config = dict(
    intermediate_size=256,
    init_std_qkv=0.0426,
    init_std_up=0.0426,
    optimizer='muon_variant',
    beta1=0.9,
    lr_head=0.00617,
    schedule='wsd',
    max_seq_len=256,
    dataset='wikipedia_en',
)
Each number is 128 + 24 x the weight over the matrix's rms, rounded and kept within 0 to 255. Layers, rows and columns count from 0. Numbers have three digits each.

# layer 2 attention key, 64x128, rms 0.101, rows 48-63, columns 0-127
084095088151068129178111150149124111131138141116187090171127093146153084113125127114117153127173114152116127151103190148147105166102146158093134153168114121137097120127161123137108101139133097132143140128125116131102099142173129156136131104190051105159151095121123166098112123132101128140135112118171124135073159110177178057138108078116124183190128118110147076124114140132149138115102
110165115157162102133158156167103115180137103105155147131099085157117127102127170112121144132144122146118109158153109138117117134105088142103135144152147172102159161101157074140123090169090100108147137171082134106137124100117126121119133178103123144151142118145129135135119128124135129161102099117138077101099131081104112139137125159120101134124151136178136145106097120153122142133059
123145089129143144134130111148086117159222128130181148153134133163153108107202111116094146089135139156127122152171128145108110100185114177154145132123135136124158118147129122116130117079187115078086139127142137093087128136150087137131117132119085137104154096147141140135081099121131162122103085134067173091137132152134124097131137156137119132149078096132109090097140125098128147127149
156128122157115130111098153158113104096175150096095193100150120129136092145108167121155125124111126129111124134101122130088122144155119109116134098110100164070067157121131115132152093145117115150080078109104082107157117129136117130142164125113121131145138158129123109145115079093094160150164139151142101139157170165121165136115172162154109123144119142120100137160118147136128139121158
146142153155139116109119159120113119157089155128090136106145123127138144181103129136131121109123135127147153126134139134115148142128130144133076069131151132140141135183084100083109109102132131132144145172156169121088137144119144151152115137110108114113111100101118149123108121126133140148118140158164083151131160149127126071148126126124128124090150123154131135116149192088120140101079
138130143133160145121137137105057149137124143111153134128160095140115106135160166084112124157100126099105156108159133117120116167083108113146111135116108114103095144118153165144130129072072138139133109129097156091095107109171115136114161145175141098113157138115132154126145084164148135093094154142109147136123112168110112140109147098160118139136154125136085140151104150135130165096162
118087097160134123127118071193070121156128112156138125121131078090143148111113136165131107134113148113092104141136127107125173167121145105105109134119125120119112144115132145165098138139133109152117143156116193148141119139103157118102100101130139147128139082147141108084105142110149158132131136128103170120142126093122159130103161109172151139124161101131132141110093138158144114112142
100129153128043136117133083107096127133132120123138118101078155125108121131160144171147147076129147141119146156170123136122139143143114101122139137118116193124117154128098121152129129114130140072144116157133102095111137106139118146099208101135140133091113154165128160117134152124142133155099154145138058118120123084118137096132149085136105150145109143148116111137142177166118116136120
103134092115118132098139151110123079116083107121144167107110183091127089091140160117126131161131132150144114128102110118127144140137121112156128164163110160134125107181141108133086098158158094142126140107114154118149145109106116144120122133140116117118171085162151110091146118125100133145143184133142133139114138140128107091109147146162156085131172155161096138065117124179097136130129
163095091173135148120096109126135149146133183124111114139118137135082076134102144093159108096086121101155116140140098125137150110161132117134115151119100112150145107103139136153140149132167110139108115147128122134128163113173146147104101120149134131141102101099149118100104137121125144127119124130117157121175131138128112121163125120161129133122126122121191135141125163126129160054121
152125131125104090110149134104145157167124078136114081141110160161111100125109164149103157129128118118172095117141119156121112101158101121128137101109105138159119169092156116094133079133117100109132164130098150106093122151108092163116118126137122162178133127128139172110161122113152112167146117140117117133119111114190161161092117150132094156127156119085158097121114102131156137099166
154087105132126151159101110143098160147144111106155120120118132174148126077125097122116074164154176149102103121115158183168119119127114127122099126108153125148177133084122082142074088103172141053117132150159050096135124117143155142131097153124122121091138136171142153106117132158166147179149123175122129151135110148144103041198139111131100129172116147146141141091104085137076132121129
105128124142118098128161150109125127155134118143175067131107163145096147111116144107133095133157095159123132081135149103082124140149148186069151136181138133117129139110092116096138098146178099107134107083125146141108127124124157149163129143146126173134119122133106139092136168163119142159099115163160116124105136096127117103164145135170129164168123099102127132160088074121120134112143
095124099151127130142121146133118084121145094114093144132143116157144123115131126123111149135142120107150129098135133103098140107145116119140132118131122109131146115185112159111148130130124114122174147138145120132137126090146145086073126123148155116107126168126105120120134142123112138179129138119141145096101143141128141114167199115136073169160105130121101078097189099115127169113138
111090100080110144102114124135180146106080147109163163132106122084162128184148126147121103116071088168109173173129111122071156133182118127167142115132138125138102123136128156184171147130120147151152179088109152118147144155111101099120133122143169155142164160112142122159082127127080103063105137129114122121144112111091119135128147117080100109167181163154145134127136076112065077095125
088108123126137152124108115164169145164123117119106103173145119131129133111125114091165112107141154167139162140155136140134144123162132128143100195145125157148100136107137114092095124134122146143158123111132134114106120120136126126128116110109095127149094136123144173144093137115091146105115171141092137101109154108129098119134134128142083103117153122092125146153154146116111141124102